Weights of a small GPT-style language model, trained from scratch on English Wikipedia.
Size: 14 layers, width 64, 4 heads of 32, MLP 192 tanh GELU, vocabulary 2130, 1.02M parameters.
Architecture: learned positions, biases.
Training: a variant of Muon for these matrices, 122M tokens, 7441 steps.
Each number is 128 + 32 x the weight over its row's rms, rounded and kept within 0 to 255. Layers, rows and columns count from 0. Numbers have three digits each. The size before them is the row's rms in percent of the matrix's.

# down: layer 3 MLP down (transposed), 192x64, rms 0.105, rows 122-168, columns 0-63
# up: layer 3 MLP up, 192x64, rms 0.214, rows 123-168, columns 0-63
down122 068:096123203095170079103152114062156094172132127069156130132129129113135107116107094124133149122123149140118147122028167134127043135150124146063161109134153131131159199161155136143157133138112118
up123 087:135145117155114086221078096140121117177164130121085103099098115089133124125120198109152193097094128116153104149108153185104091169105152133151098150115137119054104119089189130104108087114146107
down123 085:154174083099122073152097138091145151198120106105115103071177131130140124131139156192155174152078178142164107135163158153103059141104110120108112143104110154075118113178157150116143058103117117
up124 099:149157133134164117103147127046161124099144164074142102165128103162163114131194162142098099140086036087133120114172172139170179138110137123120079136094144128054095119163120138116151143106162118
down124 096:129129142094118098081170223133192135106111130173113136116089131115088155128157099086099074157106058123107123164143152099118124153104141111081098153084157154121102170176172188126141109161098124
up125 094:112124143107145135179142107125185119108135149107132156142147157117081033092095120135178116114134051106147094112131117099132104155141141106205121108132163075104163156124173067171122144065161128
down125 080:074095081131156106145128162142166125075178155140140150153106141159138129123108118156174127094151083088141115088160039066143176101109122116196131148190162085137147114069131097130119145116155139
up126 077:132154100063126136086110133138158099100113120148100121130156159214151138083150213089086134081183120140158162159163108122092106153162159097127085164117074118124139179144129150094100140078140103
down126 087:129091154118125183134142096126117145154125129143147178120113163126175131146129114091143112159148099147148082128121164148178067109078132174144151107179096040158137144147084064133079081084181163
up127 096:117158176118108130112144101163113059133113102115143168150125105100122093190160105153115091115092113079110128151153171143118123124132144117129103025193085166147156166154125088137074170159170169
down127 093:152127119071143078137143136159162138117130182119082119113095167153125149080073112140098148118144184099060136147112155158072094105129140105143111181103188145157111092125133105138193192117073162
up128 095:126139147119138094127137175103152108146155115144148102168120104203175127076073176090118125107133165179121122150156147150118089116169180094174107137124117133088121100076148122044164072097084151
down128 089:092126081125097148162077173136154130117089133121166131130162081098153104099156174155152114094139146162154142132114105150182126190067218129132126113082070209144147138106141128103114117123086140
up129 105:129129093163133159135041147133094160112101143115100129158124151155098158112195157113150133113193142139075103055104127139140116186162125077155087126142138132109093106134116103090168216107120161
down129 091:151163160135082090130163095104135093099097093164151178183162107126128119190083143150156131126181106100153103129074140130096144166058185181155166083080106116131107122098104103147113132178117145
up130 102:095193076043123102128115093124139136156178207070149155102113148175104115132140173100119123090144115129090140138196129135084121094180135154126081124133140123146113115177101114094174111110135164
down130 087:203135159093128160167210093094094133105112150124133116148143103077147177132158166109099169091098082105098108082082099138093147126185143154085069117120127115122149203123115121115122156122143163
up131 098:134111090056109105133111099146161153111133142128091110130064123194098089180124131111173150158159200149128129118163091169066146116153066136165171154099113160127157142103146119172089101080140113
down131 091:176129071161099191142106134069151113157125091109144138062117141111133093122154121115128142102099082137173103161104141153097069149150074139117148157186139131189132118117170195123129132107180070
up132 103:097154136142084160141052107088138101137158148146121117146114137143109117119118122193156178123172132141155113136142065126141124131082127060105137069085134169190129095097149083085195142089155170
down132 101:181153085165190116113133105109103120124115149129137152105180156206127121120087122121130148206125135094130135100084184157115112140058133148132070136121113073089094145158210144130133094139141105
up133 103:160131105162069127168075114116113093093173112136191141135102114117135097152140101129111150173083202140096137149161109166151145069133161080141096174107142104155152180114098085125117150143045112
down133 106:141146175156155086150173109123164089101173076121149171098081125153095129119122049117121149169102145110132151199138081154146121119113194073086145141084125116127095159160075120093131091126142169
up134 091:128109161167104104157092134154128074088132107119176100179106176118177184119175149108156089132102104095087127141098135181181137124112111167102069073152095102095135161164120165087126182087111119
down134 095:091128075119126117150151158153120161116142156138125112090132137041119114096115104182144118132081155129149164176155087152106139076142120141098142129162128087199107146161172180150127140070067059
up135 103:127092097118169123114125157146116202178112152126103141113127135082117131095091176172118095146120155053110134143136202122113039184112107127169156131116165146135052139150140172104091120116126132
down135 095:087151109118117145112106138148131060091159099092113083106116125131138147084152095108148132203139184119078137132101128167161158191117096139130099152045125140104163153134137180068113144121163192
up136 109:152196144174085106103103157147127155147107105163060097158114153163135104103104124158185079168177127136124112181109085056095137181089139093154123105110159182134128097132149105124126095171093134
down136 118:101146109112122173118142169144215104157080106145078133156116109153180118081139175101152131169099156136137157136050088131067134164108143062117108140068079137130163125164164130121088137128132130
up137 095:183131159077162132094170074168128171124074137146084156102056151121150131074089140142123175175121081084070165117132159124096128123163112125146160150092165138149119112187140142121160128162112084
down137 093:077157166133206120148125135149142155137156127146121084240140142081123116071084121143096094131145079145174149125100148061090103104089163103134109133100134167157126142150123119116183106141161137
up138 089:171138114162121055137134134134101119124149040158131125183181105143096063198141125131155152093114071117144089158126145105149096128167162118194109092120164121085130097095135149154102107152089140
down138 096:097159175165133115148076161159098112078117086151053106148171132105098078147168134122185098080071090127151138182163160124129127116094130160143137085145124119081152154150208124130136134088124115
up139 093:172163123098100132124174120140119127124151070160147110160099067142119130123120135079115172106097189132166133165172075099083097145145096139160169119139168147195125154111198106125110100082099063
down139 094:129206100114144137095174115086102167111150133091156073144134113108180163164177091095140114131161091152181106115157134139056132082158145134114149090143137136064093143152083069164117161123147106
up140 107:097165084047136128130111090127168152153176149142088097143184104146102117138134112184115175092164112138105124153074130100095062140131170204107136128113079170130122136131067149165158118135128094
down140 101:140119119099149155121167096168145109093106132090089118137169205121156114029105176102156121163137126137108159062098112148164146093181059109126145146137155099174110113114091169160107144147097123
up141 096:034105150164092112120103141133111130105148067109099115209134168137129118079168086153075123117129126122061174166127109160146166149137129129142162076152108177171135150103134169078117159111117141
down141 097:104140105144126107111135116085129150151105148141097103157114118093108162158160101080153167141126070201152176127157090094144208095081118096141150104137212126122079145107095178149173092153122099
up142 102:190101091100117153153186136121159182117126067123047154093148122076140120123108119134114189119156108160100129104165126117115063121118152091178155148052147106175169121123116101169107114131096129
down142 103:176146139108076135075180118203127138082098157087161140105122176088118146155096081155166142171163126117192100075168097133138086099127089107106190104120121112102092173114127165122137147149137142
up143 084:123107141120135111134134070117135105133136148174110145062143086140175179146125177154055096184074088114111105142106111168117157152123118094116121148089142127114130095161146066201145184131065110
down143 094:132102156087137095179079110091142175161090156167167117082093114157127182105126103120102130167097111117146103201170119183072188095061152118112103135127182139115110108146153102138126124103083144
up144 071:192102068108106043111142126164146135164138126112163117122134139171106045130129118111132159130124119104143157112141120140165166111120133116117173060036113059130137132132150123106086135098170089
down144 093:181108111118130096147141145142176071161079151114114132139066142144122106109171025146128117165169142118094139165090114172134141120145130099115142068083213147078131121141128157162130109103112094
up145 103:103149074105119118154182134145157099128166097136105123129079068112158140134118223117070128114147130139130175098112129073163153220143132188130133122088124128141065127094167168137122136138100129
down145 093:073128188129128165185117137106184150179130139141158141131161144123085144088193118156153100132072091093081105149147139134135156142119178136109117134113090099148100077146074087120159153042113112
up146 089:108147117095137066127069136105146134086189135170099129150130102103052150151106118125190114086179153110111123148180075144141121092085128184146089116124167122164134158191098147129154100098131177
down146 089:105144135123121164131184134136131144188147108150181086112129141129092081144164158077108173120169068105151127112145122056085117085148082095124140161083154082206165116115135151169118122149102083
up147 098:173197111078153119100210130161117169110108139152103099078107125127107136157122170098112102110136173171080123110158126131185179044139139131130112107126162113123103142149120171167178137116098079
down147 103:123115072141201149127121152090146139162160133213064168181061129131120122100127134110118162157097107150109145185165122148084107118093130166148115074175083136162142090102092118134085102131139132
up148 098:109173130104137093141150195097166156139155132166062047174109123114167170130145142135140177121112151111095155114125112122115154066125138131133095124092100070131133132113102163159191120133036126
down148 114:138125140142144178138124126114098110101120090174132141175116092082170088199143112136123092098127100125200086201148122156102157137103131177130061114178124105079142156131143076142122147145053119
up149 097:126113125110066108133137073161104082142126142194119112099155104159156155093103170179124189172101124141136145107134133128152119157157074118126085071125123171155143165044163080184105157129101128
down149 095:093121140131097186181103088094092129107052110134135114116158149182104150155155169136120119195079118192088074096163082135182102116132139108162153094183131107151146116140161138131140123170085122
up150 062:106198192128077079168152113143149154143124136161116110157145131106168118135091126056119163110111064086098126175167124122110183133124123172092134116066128157105150137085118179108088096152082111
down150 064:074215088125117108135069173102130109131105130155186121154131094150167131121157124113161162111114161086071129173139126154134108195142117183147049093151146156126155140124131137154070088131104120
up151 106:186173114110135158105106069211116129160129170085152141136151094122117129167134142179092123085092104052142116125115171127089099084109102151169067098111162154086133126146161163158083128136112136
down151 104:201130182162125078152183079136115130119085176126087179132137099069096141175130159087115162107127123136164133052084133155142152077113128163152114128117124124102066143135178163140106157122137091
up152 091:110178096156154167141088158086104101155156112104163137164136191134118127116090145139135165076129137093124118108154114152211091107100090066132079121140148133164139175123088145077159055143115171
down152 092:124126141107162121113163117170160193129111129106121152153126194058132119087058099125141151105161145126172106087168159118123139160126147061187096169107114182109096098061126151109130082119092125
up153 120:121181132135096096100095166093180124143128116194193191111116152166104134120190129127075108086121100144083130163097146121129103146082152151165059098153126106181150089115154082137135117141096094
down153 120:079150138184143150142089157156120120202093126117148095112082113130136080149125082154166126149102094148113177081123083120111190148103083130102134119092203168121186132142132169134087133114147068
up154 120:105121068107116139163143143179103113172198130066158122139136105122186124116093160149158123081154092149084112105162122107112109158076090065168120150124189130150152093103118074170101161146154094
down154 111:046130091143125111094162149121134170140161163089128141163187191135139148101150113166068149110136126130138173137144086124166047076151126086156124155172118069103127144103114125131145133118062100
up155 130:163153123119145094141143100121150165126133091073114159093143068145085112107122146197131131132139128112145086061145089092178062160095170165143166077148140092124148170146217118103141119148149119
down155 124:103144109059128131200170129104098155134109066082104129134144041126135178179144131122175094139144122144096123150145151146107141115145139091129095155175041098155128120148164120183174109132115117
up156 099:106159139156128162201102074150112139120157115117145086148125141089099098145141091098144162133135107123096138158173087049139154172061155188130121102075146163088147160117063171137092127161134117
down156 103:042090117102201129124128147125130142151146104110133116142116051134143110140071082171135089120150081181158160173151139160137079132132136132181080105108172157122135131110137144169096166175082144
up157 094:100161134124123117096099136060144115122101196113128135191088157148157119097164079117128061142171152156102114125142163117124148118130154130141024078120143125146147171104069104141169132129092179
down157 089:203055110177109132152137112194090108096140069119170138110126121074138071116130120085135111087142145064142178137151126113119180155141115142122172111102122178113106133155121113070151156116184133
up158 102:128094092105165144149099110132131153058147173122100141124108148101076140092125147122176166156149173162111080106134096187177121096114157049124151175119149092149067141169103112121134192084128142
down158 097:193121110148144112114215136134110112168131099157118173130154144115156112131082120124118139071152071061105133099154106105059060103160127174140148128108139157176146153086141181099176114149132115
up159 072:104197156070161136191178142116109143106070098159112077139135134119157106114145098073114150124166106137114173127131124115128137059123115114101142103153153108152156164179071149190088142182164105
down159 085:118142078115143150090161146130118127099099137114099143139097154156113120138149148111138155067128174149118152069159151093186067139160063140098157140166147130163106124213072120130069129142202112
up160 083:132175149110114148176135177140137114108112128174108060162152067103134090101117080145085140152077143118098146194110150188055149126159137128121083119093150182175101113099146155119118127116068118
down160 101:083096083078183166078203105100111124139157112119122136145102127076184157117157150142127122116137062199129142173132149117063146140168088178080136120135117108134136115155165117149150093160099102
up161 093:165138127064124129115108161170128143163179150085153101196162124159100130117140085135122132140061154071113120198165095185125087143121130110097152140145090147075105147086067120131130110187138105
down161 091:122138143136149118181089120187145111153205133089113145146121090095125163111180140200140118153149131105096109140146125120101065141102158051083123162138080159097139107095052111114131147165168142
up162 108:140095120135148086155144098126126096089133132155188180083128110115117086176136146135130137068167130096161099068173051120179065145105142193150123092116139107134156153086140124159125170111078112
down162 117:104093171090105140120136167106174118188133138063121158207072110134112121132165079136158140168132093091125098159131098145166165149137094089161128179142098106116187158113135077133085088133155088
up163 112:122061106117157085151160089184095182123113158177121194188115116105113090074163118130119109115187110109136125122084100105087109151092138099153120110090102191162096133119154165191130127158125141
down163 099:151084099119194145172093157162114119127158150122186086142131146103153145079150085144119126064149066168135158142162114118077125106135105112116083120124221122123126075089102166145073147149134146
up164 121:162132074166121077131099142057139142120159171136111091084108129152117132149092156138060137180144151131166179174155076176114148133154134128114153089123140087099083124130181127141182122117060088
down164 127:107096113150168134124110118080142125185114136120149087105146141170195108132173091152110152105160132117149163126099128147099092101081122084097179109165156214091092176147113067102149114195130148
up165 096:115114125118149117104153115143118142149095119118159058117136161113133109120176153122113112145118140121104080088117215138086128156134040147166169093097123187129146181118086128161041182154139127
down165 099:092080040187149080079166152149159180152180153141153114127142181171128133099100153104104098152102145132123120141125133096094114146088127122167111120150101113092134099140161090130198132153062161
up166 106:078143130154124111098105160053122151129098082143196088140144180180118184122170114097144135145179108198092095158178099141096150123102169079141140102112132134097184132115145140086115125140085113
down166 099:135096155146101154091074083074150105162079143090128166090155099171144221167123157131126188107073124137118092094081161124168125169132091133117129177126083118118169134162138111119109127176156116
up167 121:163182155105142146078098106157150152180140128147120116143126095175158125164162145192101113115133066101096141139115124108055152073141145142137035080112195124152159109128126137075137129144147102
down167 121:166127142163142151125104086124131121144114073135111120131153107096148112117119103120085038078118117100136174138138145126058175103125200165111052150157209118114133144147124196115150109155144113
up168 111:186164083140122113114121144140112081175154105101126109123146163184103104178127103135136151106105070073102127180137177164152103049202125164135157077123120105106106164104104155116134087127104088
down168 101:159163081099159120074102116112109099110161137127079133128104176120103092138146052138198122084172096150123149187160153186151138123163107138150112098133173119132116143110154099162170121066114062